Each number is 128 + 32 x the weight over its row's rms, rounded and kept within 0 to 255. Layers, rows and columns count from 0. Numbers have three digits each. The size before them is the row's rms in percent of the matrix's.

# layer 8 MLP down (transposed), 768x256, rms 0.133, rows 191-209, columns 0-255
093:106090105174119185136194133158109113152136140115142128077076111130133149117122166098111085136075154090161114132075097084122130194123077128152214121110150135111135185114067134166163108136190070118126147146152076109081122143187140128106135185081086140142161130128152164144121157123126111123104102160107054134120127165214120112118080146110128126168146120122113099124199152157121118093140100109126101201106148180141183091153160117091164113103128123157133077215128138119185091147094123138164106121132125124160176198089124124067122149124151146163116118128172159164094105149087110069062144096143152188128140116125174180115122107122039105132124122082076103148124199122122153112216098126142094132117156113113091064126117096088154088191146120105112154079114131155141123103135114
098:142151116117163173128126060167155167087166134101178132118091134129144105105113152163072139096179113134134069055140184136140143132110150124110004196164097122133128106158092180144147185108132142060129151111126162098120100118188056101144101066169109121134178114069134142126089205104185167187075159128166089126143149107166093154180150123088107063099121098131145169128169150090080126146135147138079106170158087180110129123112109128110127177093123097111124134140095070127172128145145134165107097139121115101120127104087130181138135152140109105117124104155106151119131132081151194148142129068089158090157141121184115100079143129052141184125117161123138089121110162130157096173160119105130118127101113026166173095156178125130172120095109139101119158150091128157120142109139135
091:172069130148142114175164104135176104100173145133157136152107073158168114147147131141134127131143152143113087151147134093122111112156158129061238129111134087129107181137102150137153032093092142116100164172120101106134159133191071207116076107163131105159163098150169099099130196103043125082110180076131124143146142148111157090137077182170156191105163091157132072146103127114065166148139101173108133103128151120121039102149153056147145119125097121069073119108132144115123088117081168113130128120146169155139167099092108146078142161134090189034127155163102085129194113106097172143110079149159127135123116195130164122113110138097129088151135140073179131185155144133158130069110092142147164094112128139170146124127150123098128118151130112143132127122129110128144093136127119
106:121103141141128146123147107113112175151200124135133145139095138106111133170085137137159086133095089102133176075111125136110135135186104088099059100138176139178130129113112092101173076083093155121168100146125111156127113161133152140172164103055196143065121104102124129148049137092113084144165163121112159169087133082129123155088152144122069141147162104082172111166139152080214037107155093101111162144093127109130196094133129099082103138152148132119172156147106112143169105164088108133172155085115222136163173152085102127121140154140114116178101124149178172183131087156084126145235110175155096149108115119143133141072127164150134085126099130115134168095068119110089186104115139157123108142114126120170134100099136126150121210104113062134085088104119153132130166151141105
095:120151124173185153156126093103126102080213124082106114143150147133150094178140152161161147082172145081119118177121089138229154097200142060150062098130140139114138120142131146146151065177099084101110128179061199089071106100173143116155143146113156132136146167140121164107116156099126136102110164084142145167126138180094142161128110135079147091099199175147108126158096139165128081095155122151166131154132040144117151107095087138121118145119052141112106113074119158100088147095066173106084146057126138106136131150114105094119119146081142194054077123140149087082112161128119094098126148116139139117141100147105119219093148141159143103114150121100167143121140146120126095134143097139139127106118067155114156113084110165060150113153125107190164132138136129190129176112127168
104:109143149137131058101184157155099127132187151114191075106108125072152127086120118151122134156176117116163126137121102166127172160078110163151130105125123144138161094173073173174125173148153134098132167068126110072127102121212175142123134130137077122173154114046154109179111149113108138053149124123100153141192161081101149143138084130113175088135103124200177115143087132132070139126156121183123158131136106116102135117122101162101140139121120091092137182143119139182128117112086014072133108125135121146115152164082074104198073134187129134165138167078072123135145093113130139103175165150140131087107115135080075099131158150114138096101145169089068108106129109170119108147152184107161132141122084153093139159154116120124154120101112094113243128130113071118108130106167114
099:053130121171163099097136141037122117165226068125092180139139090141101135155188131113088146141107152080118176148168152101090140121108146126184171103161140088170106153142118140127088189146064158078128110133083113119162116154101120115144075139119114154121104113112112106110134095151144124096158151130194122161148176162155034138135121084106113110091066148092088125123125091141161110148172153152126102135136118123130129126099134148165173128080079186066116173137122093099143158105137134152067157112057144090170116163151163122101101153081133149129193111076086132188112155147155089142113150135160127153149176115085138145078077141161112172119115134073165149132145107040123129092181121111144146131177154155148106054138128096092111117183069131173119163108160158144160112148133165
094:148107127110166087108134087102160161144106155108079193092092115139032080118166160135155115132122129155179096126079068130101090106129181090112185122121150146155118084206173173110145152136118147158131118091153189163109145128135141045150145121109122127127122203099070119139119161162155130161102127169166157077129103165076153086113147134115154065163129111131148085149131106116157132085120145152188113115122135105047168135081116096159123110198146170125141111099133073125128114139082079118102169107111132126129166144123070091110164104099133196146167088095181104162097179071132182099119105148093114106135138123152131116149088124147185123160165116124142085067126120138132141163163142163131059181150112132108167134106175132132205168091067121094174166095082136162140108088108107
108:070186108101128170135164057106174136115129114165139136130040132139106166166112111108134125157119128140141148083155126140128173078140105195153106160105136089136133082065099173111131132162081128121150084134185083094124111128161126103099081133184123148160151184145222139176138099133163183165121151135156146130114123147194129117133120138114153102073121120113193154155096138115143088117166149063148061154131143100130115156148160093169090136108151119139127122161143142188177098130115101090099135165074087089175123132089149092136133151137112060144090139166137098156102113122121128095097133085093171115127119119149048129159095075116134183180122122109108152124150092126165067173153135156066118195097187070166126100166152181106140108160036167105135122105094083097116109108088125
105:100183110166151145122088176104139126146130113073095111166151116130219123184102086117115149140136135112160110212159088116129118190106123113111123198156129164182136083115136185134125075114118142138050137123109142119124171120129148142104120103067141192121115095158111068113074128110170166111141127146122098132097116081069143146136145129175098096109101160160167160127167143071121064141155104072154084185112152133117079080164109132103127154128082123205166114140074104111127146133129141148151123133104128104153137141094147103096101138149134093145072090071131175130064125142172102115133132138145183149112092119146138191088094181193127079092081158134130170159151089129124218112078139140106110173155096151150103143169165121103176107111179131148057126098116156091085157142146062
100:100128142102108140123091161163107120132149109128097152143108143137136088187124131087082175126090188097125122192147093093122138103082153127093129170139106093065110195125096146134116131192123118096214132159121165140074173090100156095105082067166133108191125161108133114096122064116126118143103172117075131060163144133166164074150135179112136161139171104135124128122133175155134098109121105150154111112128156174113077153132159137122089181149139062107125144194129169102098112153079129107161111082105149123188174152113130116129097153135167159152114121135145051138181110133158110093109184115160150188090131136149080152123173086099134144113137084130169095127101157131111125062140145141133146124162092132154133096117067156190102124158121124175124106168081070100076106038198205
102:107185108224128105075129146124136143127143165086173100131161113165095196158110072130161152078154119145172135129133110075147149147187134112134078120100147135134125152111098165155107137184131188127113141139126173094169092116131160131095119136180105069109143099086166138157150132101129140148131162140181108169240175077108093140181118099083108143143068113091194119118127078180126077138158109156147060139169094146119094101100087189118087102093103156149131088102129155129163129145098090074089132152059115100090103091151144109130141074091151096094147150127157102122128177145123142172131132189146132124189076084115112158186127104197183108088144075099117165123127136130142108138126100091160129140087116103170107152101119139058142173099127134131161104133165073098155102124076138
104:106100111157143113093138125162095134116089106115083168108110110124160084071162143122116093116059088122128086034135138162139137110103122136057149157216093132173143120124106168151114090208107083138127132190135120130141128120201153164063131128120111122081161109080124179118061157114163139133153099084091045091111112157201181109160115141158103119185092079154116074109104150140159127153147127093202179099109149104167090130164155099170105160186139103179122157105119098179095114125138121136093111141123178130169187101137141075088125099102098104168140131148126117163143143125083118132123131133159171159128095203125117083160186176133112112059124127138122158098126119160163127080114141179127097118171143143124165140090130164129139139190098120160122149075117120171162109143061101
104:083179074114055141119139149154110090119119104182107114085137179135137077061112143126116091155124150074103066075117161154135147143142119165121150102099135109073130087152114124208148060085113118106092109059057140151153187124078196124177116142124145134172077107157141100163083072116121171147161134104131157134106121152143130158139087190152138117165148186115103118125105095134166087143136106144121156173151087143171071188149088083181147123100139106149148109029069128139158156161136137163125094107128069161075168142103145124143125156166135174168178153157134149095066105166078096122126100138119139117148122133163134146124169141145120156134185130156148175157101085096112115096137166127125090074139082123130103110110125210117148188113131073134170098112157115155154172108121147
108:141153124111088095137137130091206167135148097090152125158141164117147158115133085141150179084133137125164127102126196132174095138131149172157071102153130128167110127123052145125155164096169182085105169133074188140156174073103100067105104116130142072124071158171090176158077148126147114133111075122086146165157103106067102144124069034096162151109125102133084132160082120177178096142173146115155097158117082192137131109077151048137146083088100186114126130147124103117106137151129096109116158130147152070108144149155155085131159127084111148109066134153167145069103167163154102132128165144063130112146158154086167105161126109091191129109137109096156131120110081152095129133154140146167165144114195158176138158120162145120063132169127064133110085147120114126160175164123097
097:116128107111158138182133130154186172153157150146108118125125125138122131112128082118130121122113105199136140133124135081091098118091109133103045127074170202113053112138130149165162126125172204117165140166176161129142094179120137084127080132155076132086155110107192147080094056072106078117075113169112157188193020108104134141122149126067113097073118112122170145149121132102116114171170097120182114132103209125163094137121127113111084120103098153162197131115152129152120089133146145149160107141206071141170119119134101145120172109099159140132115120130137111121111061127119123057128130170065075103154102110125103120121120097167154101123122163154167101121131106139100170181100128172188131102142096172158116127112149143178188142137182100112103124164130101100138074082168127
099:167105122102127106121143160114207097119116101172137191096149117141143132122177059086131134175171156140169155132051097176118137094138152096186135116103081087111169121102122121106092072135125137074089106130159190102188149095095157121092145076160106094149126132053109109100148094095129125148127126129081154128163177157121162151099136133086147099143111139116154186108121142148146121171040115172135083120115172109139110121088102166170118121129148151129145109103087134122148087128121124085077090135116112167116150127149150145123112130145102158096114106179073103117150111087062148091206212082178076164134110095105119083165172113186095144164165116169177149091136187171105104161130151113153150132108074093128139101209099157095120165103083139169138124116072147148147088177175172
086:090113123158164137150182120141099109128141118155099111156134210087142112100128107105091148130140152116121119106073128125189095067170071111130191110066115144157140155145098144088105118149081145105145163141106122151118105081115116122078137139134115123093180090110073105081101120137130068150076149172114132064155081101118125146080118172137221111082146138114137157112136129128155090141145151115110056066173130140117135111113158146135135123145068112124155163133161146155161046130146100159149095155159164164170160126108103099175134101114111152122166135149207112113101187060147091117121132209118148067100147154108090099132121131155115132130151046133208171118029142126145158148119177157121146098152080163126207162135179165175119136155145174118159102123120141136103092179093105
100:130167056149163115133091146150164095187210142112101108172169160108137147109175127140167176128161098106110123169133138110096122095122104105142108114095180161180090170159092130173170140184091184128128150135055119208085117088091087147125143094166145137115153132111158149130141190129102061069114135130106146099096127078161092088135137110145164145115152174135161133140105114129123061110157120117124133146130132081173115183130151128098118118151127141127153117099197101128098138103107064125087154104127179086057122121090106144122142075133042136102078124120157146160139112099137123089145164131092088102127203086192096143113115092158210153105135132089078165166075113147130120147129167137150164192163077107107132133178077141122164128084116142104149096126154063110098159122068165
# layer 8 MLP gate, 768x256, rms 0.133, rows 192-209, columns 0-255
103:128144084177086154094138137125049164124114142151165174137129159118143175075107138127097051132110152180096123180159074129131137093148158138175117114132109130130100109089151134136137173126169180117106092113137104066178130193159157125130145055147109151157103107160107086170174151094149102157111090149153079129089128147069145144101148170128137139155078113125132119140108064121182171143097134163132126167187099136117095147098055142180150161064091068163073176129136051111162083145107174135116114162132108180094142078139118114160098180147069174135106078177076107104111120148181135162135145116143124116115169100101120145171140155153158146153143140101143125117121098094111136058153118152068118168131114175115163197139140123145089056110177171188140087166109136098100151146085108
094:156137163191125184096130143158192135118106159156100076140135101134081101125151124099145173092099164165093168127099136109118120137101139146155143104114126129187153132147170120096141190142152096210157120116071163110144081135094172106154087086106166135110108129111111164184162096088193124182093186162157136105093124106087119113190154077143117125134080176056094110118127097119180100080124137127128106112139097099102132101121081105170116191107126121138146113150157113070170096127113148156134136070028112095102083161157166128144136098138121123144150120160172152142175061065150106093124156107144119168146194171176086124143106092152114140054124147081087104044149151042060121142091135109149077103141143134139156164138087122138108140146150159123135122141176120157126131166167088
107:151144156110114145179084141130178142129141137177138172062161147161129122146115138060156145152109147154118084149115142157149086163091111123125110099112138128085094144143146115128149138090110114122128127068184181103123122074151139105104078147077061162166164121192122107142134167092181157129139133171159169075168060151125103188182108167153112090075110138090176127046133107093150205061158167100107113108106156147118091086163148182086177066131071111177106122190134104161089090131047111149178124110078096125136173126091109162116146092120106149151138086148131139121118137135190129119105129092142163110174122128157060125132093096150169116151092130148118088072099170124139169138087137130131089146147125172123128171169142139103157104083120133149153079115159108074113149144145217
098:121116113130116185150092111168125164114111150151139095051170125131182138088141104132186190178087123170132073116167109136121086118169133139135129155169193122065100168129087181115146147098119140146190121160126109116182156123085134100093122115121072073101126123116142101137118128114163079183079177175152074099103082088118164090131153138125107166132048150100154183087133039141183156104112124107113134173102132124144140127084115120100225176106110121150130117148094169165189158113109127069120131097132056162161051135146164104199169114130155108131146094123139055163134130080146127147134127156164111106162118077112115088145147109144177152140112083090148108126116087138115202115074137154119144168131127144102153143121106159187101124096143109146106103189100159097126095149093124
103:196093141132152148150088093198124146141067135149124161175150186202108131192103149129197116117061178157124074138140132128119205178098134147130122151109146129065130144105139088122132162107120146052158144170107141170113155082139099126092188131096147171108144075075107096133131131100139145131121141159172067134084164119152118168122101134127133140075092147153127084176164080179125171126151164150113107109171166130142111130099098131120136111089059144132119114140088175120155086111093091173128200135118121170127149088104152130170131200143118110121157079100106088112138089131165111116116199095096150075154106121168129134086117090103101107112126176149138150078158160096112145019157130121216090152136144159143187068126128137074106134162131168111118170145128150106123128126127105
099:114116125185167118147099114026165189110178088111117160214103115133134137121157157111185188114099132109142136090141200127137151097137115128145124117107159114140141072118109079158006113149139218149057149091140103178114112159106138107099074116107167230073107086160130144137136102101173118103105160109195086126129167147132089145151104142137139137109127128140070159104179139106150147144126144147151137106173120117145106152068136086196116157138176122101050104156102157095157152157078121148125133154123120117117163098138116085136136159123120129156093115117065159158088155143183069087132103104128145164127149087125149135132122146157120182106096141108108087108115170100095156148093143128119143215116112196092077117140146130134109110104090160134151086093121136153095133085133167
096:097123173159092110100118140209205139080184127100104041148132189220128180185115109070101163122144108104107177139089202150170133163129108089153156123153111099070138110163087046126127129187167143151134153090120128127105072096120142163149098134128139195176085094182107149130133112193116110163121110128170121138136146139138113145098145066117113130115170133124089119112078046143123126119156153091126118123123155105105124117094086107151122150100104123141137156139134088152145163107129186184142119173174155092086143085108107130118147166111156159119138135147100085101078092142192110118117158105067145127185120090155131147155159081141150126139114100093071124157163131136145164161077146109122150101185154136146138109208126100133091110151071131070131111074132129120082125200148148
104:146097183094170113197113120139169163108094176135134157124121123125119063140168156134130090215129125129116101125106101140084148157135181127194122144139152103093125151164166116146132130117177161133141099181182083121162128139095108156148130159127111160133100146182081138106155121160134115124134141098102173154118121058118148159136143127154103113132136138119123141093168139130123156167120111087092135132152108132094119086071121116116122121135080164102186126137004098107198150085110126198144104145137135206102168112102046120156144146079168167154111124160159160116143086146112129059110173102105082116132227121160142086127193166166125074111120186130127106054188192108094148096085149150161171132118083150047128104081104128135149104132116092112165126097097144106086143153115114
102:083148120144099144069099091054123170144120109145127102124119142181105138117112124093155122154134132147120141103205138136189109169169185165165115119158207125141100108105128120150133131116151144100196202121146159172195082114134164121086104116140104145113094139114044118128124144184153167112155094166137124173127085159134126122149101126118119146084137143086107121118178145203135083093121168153117101150139134134114154132079159121126105088138136081140069138202121106135109161137074114102119128053133167171148133065023086136145080151109102190069116112184162160130096186142155076067140099136160118130147125112063117142151100180123120148099112174129116104058136130132157106141106135097113146151153098120094081146142087132113122088118121173099176107137199130075136207151114159
098:150109136124181151102102090171175156113133142177118125111164178145175130100148134104211094173148106167157088093127179079125082184173137088091092226164151077105096140122180086140149147081064130109163164168154134113190140153135113132134125148149150147172169051107136077065115172078142186145087153132206073148157130142123110122088114103124117170124130122151126166136115128106127099069174234127081136135139124106070135130105051089101157145097136200110119146137116095127109150131133108176157149094130125112097138130139144155101103173099105131153104115125163159128102127112169118199130135099162072098127109110118178180116139107156137098128063136173111131109093076173138174114103117133178120088120112151147189174153152123166128073124090130121131129121152073136141120133094119
100:122118141165109123115080143060177159164129186100173148120132131121097141142068136195111109194122123167094146184092094086114159093174076103136111130119151141077068175141137160114108155097144103114113155206153149159119095149151183145113137090110149101111117126148114134162123109133138150167130163139128087126164183153088112103191103138106120086109092156074156152108151152166128202099154141079158100098126113155121089134080108149100142103122071139113128105145098172227154109135125138103072118071116139133127103108175074135116166122139099129083191179111127096107100205103142090140153148216161175120104128143192073133155122106152133138077085111040125149128129144136177107125115100100144080184131166153099170110094108107089076179164147154146146162090117118185128153110106171
099:128153147139163131158181165115096143145152165121135120089161140155138145222156129106135130183160131104132134112125129133099171156073205134152106100076131182113113187126140132131105133064125132175111093085083085136131104148151144147141173207148174097077150120091148113113101139107055067185058158158155115142131080109078117152153108133107162111122140127072110141130117158132102149098122171174101126115124108159080167123123095101108088147108125134084122186140126165148134144054094131157153081129026146098121107117149159138155174083084117187134211103130188121170141131113182098209128132129136148143107145158119113126158112134128182139184150130075103144143088126105177149106088158121152143102088093096191090095108120219078166141112169106096138090114114112122173148126097146
102:154121161123147127179142083087096141129071081160112149182085131169166111158167120129178088153108138156152038157150104139099107109170193124114093209135095157177118134104210142137103160133131143117159085156148134189111139145159134149092168167066145116131142075121117118128157186129099130072182108125120089057080132130088147136144124134140126168140129131062111073109132160059089113136184147106110153155042141138116101160131136170103121190153166135087137127169102161139102148100159071117144140136173168118176147140158091080203173123076095116143147099130139167148112185113133077139119130176150093130134063070116100114122154120165159121101098122072107073117139126121125183075164109134114105135154129126111122138186165132118149120158131182085134162101120131056092153143174090
105:170078160162150180140103101138177142141112119162139158174131176121057119145088128070122181082116166052090087108063093075151186131165103131113134144137124141148112102150129146140073129171157199112113172150126192119116191130027139110116083057176158135153129080100126149107118113165092092165165124129174150129172122112184148157162136195181110145152109174156185090140108084165172131136164162122146160066150123167083099134129137104131177144078037113140178124141081118142152184115133134121158045160141143091158134157097135135180141139124144149115086076118133117137099158165093127135122124146129122128063119070123081116132126124116141120094113104101128089089176200143103189172127156165140134188113123104137151120110124124103161144125110140124162147074134136149090113136128122
096:114100110151138120108123134141165221113112168139103105162089139144162118122110127158087133096099157102131166128088154115149048150119105108191139073194133112157154157087186116109145133109085130125101154166113163162082104078099122123124089186147132110156133097138133086144100113141142102108191180114135087091140117121085097133117129141175133106156135161171157210072139101140144156103095126199125136118067127081112104145061129095088119159108145178126144164159094098086127194089095105109153158111126145136149146112103130065100182086149123153164119077160169121097089061123154129081164124139114133130203118121117193130186118123129182148080104155142124135151112085018140128121083086117110151071160169140152144095166148127071155094133157138126113127161154069064173161135103183
095:156086077134121148111193117092143159172091134136152168110177124138110227131110113114163072199161099108108132154114098105133135127138124193158121115086138116140160106112132119119093100074091147152200148086133146158069142079144180138185134101072169156074128190153175095133221137174202070137088101149130121064153130110072104149152113160147172121082145126127118146085133167110163211144106090136116125135159106159109142080102118124128118166114138126134087118155142106091184120086163122127136150129121156204100079140158066139074167161150128115085227149084123085119101127150099160127173156123101157143121102141137116099173094115187125150132144104119092110128145186109165122089120119139133142143142133167105170105178108165151163108116159174080103081093096109104135148140126097
088:172146126140124167186104112155097101157082110131124101190119140073112067112164169108085100085096127151117122093133140135049145085097159208187162134185143142140141160153151150113131130092134143111156151111081073139146167073086078132131116121172163141070095175105116116167055133119156133170133114129147161111148157124070115119177163122123148117102167109053119106151122148116163148118104162144120053121118122101121119105133164069106098154154145075113117169098133078148095168128163183135122183126130139206082135090087090066116120127151118119136099100138160113115129105148129175107141170071181105143176111142117112107136152146154103165117067161152125097156145073161080146153063117112088173209122104137097119106128077107206132122077160095160113156135139150056147088149131075
100:135118131151163109138124124100120126167163163089098082093150173147116155148141184147139146123136116126164114097100095095061164140124124169109106097157167089202127162117090105150144153214113195131114127147136145181132159088104117206147092152135161118111090132116144177161133168106085056111171140125129162164167110215151102105145131100212198130099124161103203141090070121165128092092153136113114114112155186152129115084091132144135102162068124139208120077117102161122127122061144096148124142096098107151106133111059110111094166077152114138163104172118118122161136118025194147123127109123104131169119169110144116156113122146138182120081093149132063174125116126141148098103076137087141157187143183120137133144145068096100135134095166168117105077122106138131089143132162173
# layer 8 MLP up, 768x256, rms 0.142, rows 192-209, columns 0-255
095:151119145167186140185106195127108103098134090166114150065155116088157098185082114115109166161139160107150079084124188123094089138109115147117120170128081127143109147134086173098164158161179144088099160125045078127139114112130088080170141128108198092087106167116085175193104137094154136108119079115123123054114109156123188116164152165143157122165154158149149131124139211190094141120161125141136166095101117116132148142130148103174117183106192080090092118168116102135152133145127172130117156141138104149083113168165122117158119137157122107125129122168116085027167122066120171126132061115155122099160059178189153123084130142141182131105139139150163163146104093170083096136158135109142148154126125140176085146108123158114093167080158170105164131124138151066144178080155137
090:092121145147163112150175131134099148115129165111131138157137101142097135066117090082124183119128131185096171070090167119146061143074024081065140165147105123146139150150099105095197110129177139147121117135077134091124052125122107149125118165110139127161116147142174144181151119204127113139114170151101168175143088108177189100133152119178143152187100174137124047112137143159171116100138106102153068092125138127145177066147114097129105083101114093084119135099145125081130139137073119101127115143131172088153132161129111132118108155162116138100110120127201170140167127086116125140076136128090076162169130185110122136122036137122153105194092093135095211127070123184121109166123170095176140145151157122146183123140131158107090135162113103145097106111178093091122114190104119
107:116142113078132103123141080094097093158110151106102078174113104095097103161176098084165125118149090111110183109164106112176075085141123102103131175135148134150074138118115125114134127114158177161163105131046160111140142140089143133137154079087130091106116112103164126150124141072143078169105115129049124122113135157137163070059229161127110179141127094140167157134100146162198087188077100146136117127088083085094172176105125153159102236134151088118101152087118116104150095140113085125113136086160139202096082099187161094139098170164176096133146122164205139126097134130096158159155168161102078140130140113106068086045108163140134141135132147120160145153157131114103195149105133118081159124143156141107078128146141131186151121127097134154120180137169119147165119105129141
097:166148121109189135126120073087097102054123108151135212163119153134157096154106116190104117110175134085173191104121151066087166156118154156113132120151073073137080128089137095162136145167043128150109159062161121153125087123159110112115183087108137107092171092114140200153130177136126170081095144104153188146148143153166174147135117153126148122150146171176077158123127160148131137097138136166118133136190118094099130165114152136115076129111143172095091136112110110144123089141092106100177145160150130096136143145087132144090084080161189183118092186087112164105097125157134098088132151119043125130076177117115116089124159109118124174156075105142158197099119146143105058131178144150159096167159114142130100080114152084073109101121133059168141153100144105125172098076127143
103:154131161142124129132113165149113123151122114115170067121132149132096106174164174080135142134152179183074137156143177092172124174150129081142149161139171111140143087135094125138150204128138120136097110143185111093080184083144153132078103149127107142136123148071178117138121093138162143102147133169164110178082107172106120145132097122104029165102127111116145079136072070122123139128167132163066107127099188103081132151103158144126186103100069100099119205117190146113103100148142151090101113065110134143159084079126123155159081141144123116129133155143101158096124139149136101121164127124179109100165105147185081134142131079191095120160092152129114148129095031172053174097162102109095058105116112145102177157132141109188184139079155124102199093134154072108110142137143114
100:130085126174128096133189127142126185135124112146028100078113114110111117155105114160130087129148139132133141131143147151171205186134120131192131139162143105086087171131109151093119129112133218113170101146111102135117101115103139188084128102148100149166123121130143106110131137140060068119160151134127115128088157165117100150140142105071185147104123069098088086187144128125156156123200117087255103132120160161149121104141155141100112136120091143120123111130102207107058104083181148107151142114137132096153141134079157092100120129128120090138126156124134060124101102117131143096106136172138161117236070136124078134119147099140150117160170052132141140097133105170132094109107130148231072164136084100099157108139121144160111180168164141135166153151097062124115126140155123
091:111137163128130075226113139154135073134136084168129180113114123171131134128136154143129072141149160149133146110125120104115082147179150110140152124130121150136194086139179113137097116158143129125161119086134169111155208055152119131114157135101099139151100105181108112148129134141084180137101151052163139163111143171112161199131113152126152146168133136096153082152121154163078137094121141094094140073093085111122067124117184097175141167221085074154110144101132190146104104076118102137080114070074146130111120137104138202154140078143081130129108158174115158122106058122120066088171138145134116138178109117083110126102142121168179170136131096093140143148175152100106113159113101100136125145083162101104067170117063089132186143085113120122083175096157143041118081116145139
103:158094141145153152115103123125116152204140086077058130164091158166142106088121159141103118079133099133129083149118097111123082159088137120116147132149126130213109120163141121127133104110097107101133154141105148074076169130088116159135119222149127139061196141095161134135133167103086128166164076127138175148159132164125124172143153116123126145106160118090140111145139115114037155156134122178137076112088204122107094096157066183096084177096139114151138113142159143169129144122074133083128105130158117086152159104063155145098179085162111133197093080121186049131178114121131083153148118122095139172145111143122142186102199111087100111100195120172137097152136112094114133068157076129104157124169127125087122063132143105121160185114054087153075092147129135136117139104123142
106:152079107162134070156114109112174176088128115059068136123152170102124096160123137196134158151168125148215132171152215150116129157130201117105121064166141154113121115133160157123112090114112104114162198073099116134096117148168137099141129102146190132101081140145063096137063146165132169126140130162131156148078183147151149143127090139163109055112106091176106079114163120087111137125175180128188108128086171145092113069140176101164177145119121107161123158088134086136172138167120135139125203148101180098111137120145123102134114188111183114147126116099129108128131090159111125092050114174191141149100133123168107168095145169105128110131090135147139135217164087137136140137052139132139097139097111120128088140133114108117164117180100128087080147070092145107131107118128068
095:144176173145167135122176131166071131103120151142160099117094078134198134136179110075102133074146217144122088174145092189120156100161161121136148131141125111107101049142106132125136141115126107142138148145091139060076181116144083131154133083115105093188206156109114084071133093120106137166077107104118111143154175100138088105050158131136149097152124101130099158103094137213149091126111136120134134139104148091144124124126164111133178128108088136190112139126116173060090163177151121142104096107130139108096097103115079147138087152096104093069103127085096140137118144094153149156095095200154128145107130179100124137151192109101149147105082090103087167122145080064141076150122147117087172108188191119121161152163097129082166162143179154130116073160181093075121131143095107
096:218115135071159126118132148151164114165098153126132153159093121074133160172110112122145160168125152135096110108198184108076160136116115147143140116131155165172122139122101132120098110177207143106172112129103134150119091118167133152140131142175131129110106098091119170120157142081107095100123063129218103123115095200124145142111129102110101081086095058162173115190084107086188123081159112147151171210108107178161082099135193112145127146121136098138132132093119152064097125163127194169194097122205089167083106126113071119102058115120127118105144130089057090089111147157163143090143112109098107141187129122168132169116074140148110137106086116157144132158077114119136101060077119175108111112154135095179120169118115197132124107135149113136117136177136177088126136106111118
102:116140174139168091149135161062051163178097102081100095126167108160129115100155134132161112129086072114131091061079108111144140077163170158142114110105102116182125196148144111117079168153109118157112114155160155181121144159151106133104101177067122124129097109126163157157072091112142074109168118070092061082084102140189148179153154171154095122115101117147145095150115101208106117126150128135187120107132100100125090152096174174109096105145106163115112115081131107133168109147091159088132082126122057078157084093124168133108118056087096109191158157092174143142189177123102152154154176155151122107113156129112176173147140134104148158127167133036155147114134153088186126124135113174156106133155104112149137141087174176075146138155130107152123120093100138156200108118150095
101:177121103115158117115145143116061133079168094128147104130121140122161075070118121088077106128085094124108160119083158147089127112144189175148158093147087201142105128138156176117162102143156144111089114122088143148158150104124173121215155163141178169126181145129167089140075065113055142170063085076152155126127116182093086139122094200161114102143165170112127131112124136143164209146117129110177092096132135165151153123085132107126167094134163174113109073105088153078154137131083102086098206169149121147125065127105093098153159152095145144104128126135143138070053151165130156146111074120122083110086133098136158166192163125121139145096145082135118148147077057113180109109134105100121162130114105086146142185103114138154147175100130107199077098153135134131170143125152113
105:097157109075103135074116141080152127130115099106238133122104116154124133154144108131127125159180193089061154154155098152197145086079121152106142148108139146102091128148123161126147196148179108131146110073085112158174199092140126099101131104177057128175057089125163174120077144140154073119093174118171161157182138097072131134086097140136108126153135158076141117112108090178087159174115100147116110153136141189186154131070112127115134151108100113130139138124164146090125082204127160100114119116103115088119143093126145080130149122116136107133107213167143147148098102133146105075105137168144113128158153239111128150121094155155176118139120116061090144120152152151120106083138116144083115185111157086172156130132137140120035159133185100093099117149093152132161122138144125
092:116105166123097134110119078154144141170169123141106100123111139075167151037090068114107136099133107114143166183120127102124077173133097130113119106113165134127166192116156127185062081156117066105189159165140159129090206155182093143161114181105119163120147169139106115119112151121121087128129136070163107180160119061120067122103129123149105175152093103147071105066118102134117145183133117192139143119139078134157117121139078121122162154135176090174149131084118115135166159129122151141134154109151101159116193155118154162194101069126163129059168152068128091046191132128117106104129161131069084161093183078082097132100160125115154142124111127086110164115106160113151135160125142109132124111125118128096095094109193102133129116165147086220113139072145131144177137088097150
093:155100128111091098129135136124188171130108125171147109104078063108115162129106122138122129114145159157159143139127119085132156167110103150123094089096092108133166113140154093140065076123125171098084158146147093027150140107076110135130107126156101128178150197090086153082142083094158063140122192165173127143117140161094148082143146108108134065129131142176156171123137147140151106158087136176104149130088152119170160092109090097167117107166131112126116095103110200128142068106142142160116169110107112155121103141115099231078077109156148132077128120180124087115116124142129210152131117150145188195087157172098109051118106169114068161109160102107097101101169170147212096127106144093152137097115093115136122094143167124182135131122180087185121083104140130073076108136140173
082:094086163099120118078129138183118133167116047123167116134088122073122089108093123180127122125107083184192125112147134220119049088125089104143143142078078126128180131105122146148166135141112145069155119143144141118069143116071118091161120085109151112151132194183145076202139142126089139094155123156120180120120113146136106112127127168109173126096111114135130097095071145130077147157149130169096083094183154142129144113165161155202098142159139108130087148118072150163107161126141129089174148120123099076121127111115114179087143156073129110145098141106143147140189123151180101176128117189105100130123116108118062099096109125099119149123113052151174121141199118108134128115080187099106107150132135118143101194103180170154160134200066073121091133177153130067150146155137149
099:140107146055072153138154132172155122129115128118174125171105103114099186119092082075103097181144109094159136147170134109146104165139124109085122146107072067090190118111159102143096091091135053093118087158182130056164133163161152120136191140132076147108146152136176086173095143108125174107112106132155074136142166183102157119153130096112142135137121108167076118138150131116122162088125160180090097128084076198097118156133157105151130107108128079135077183098139165134112117129148158192166115138199111127146160200133162130112096134127073147124113102123104124077126125231113058115115121205164175129134099143088114103093122142090117098112080109127187117111135174150089165088086080145148108126110172127117083120114179065146108137099129107104113205124146132172146130105115099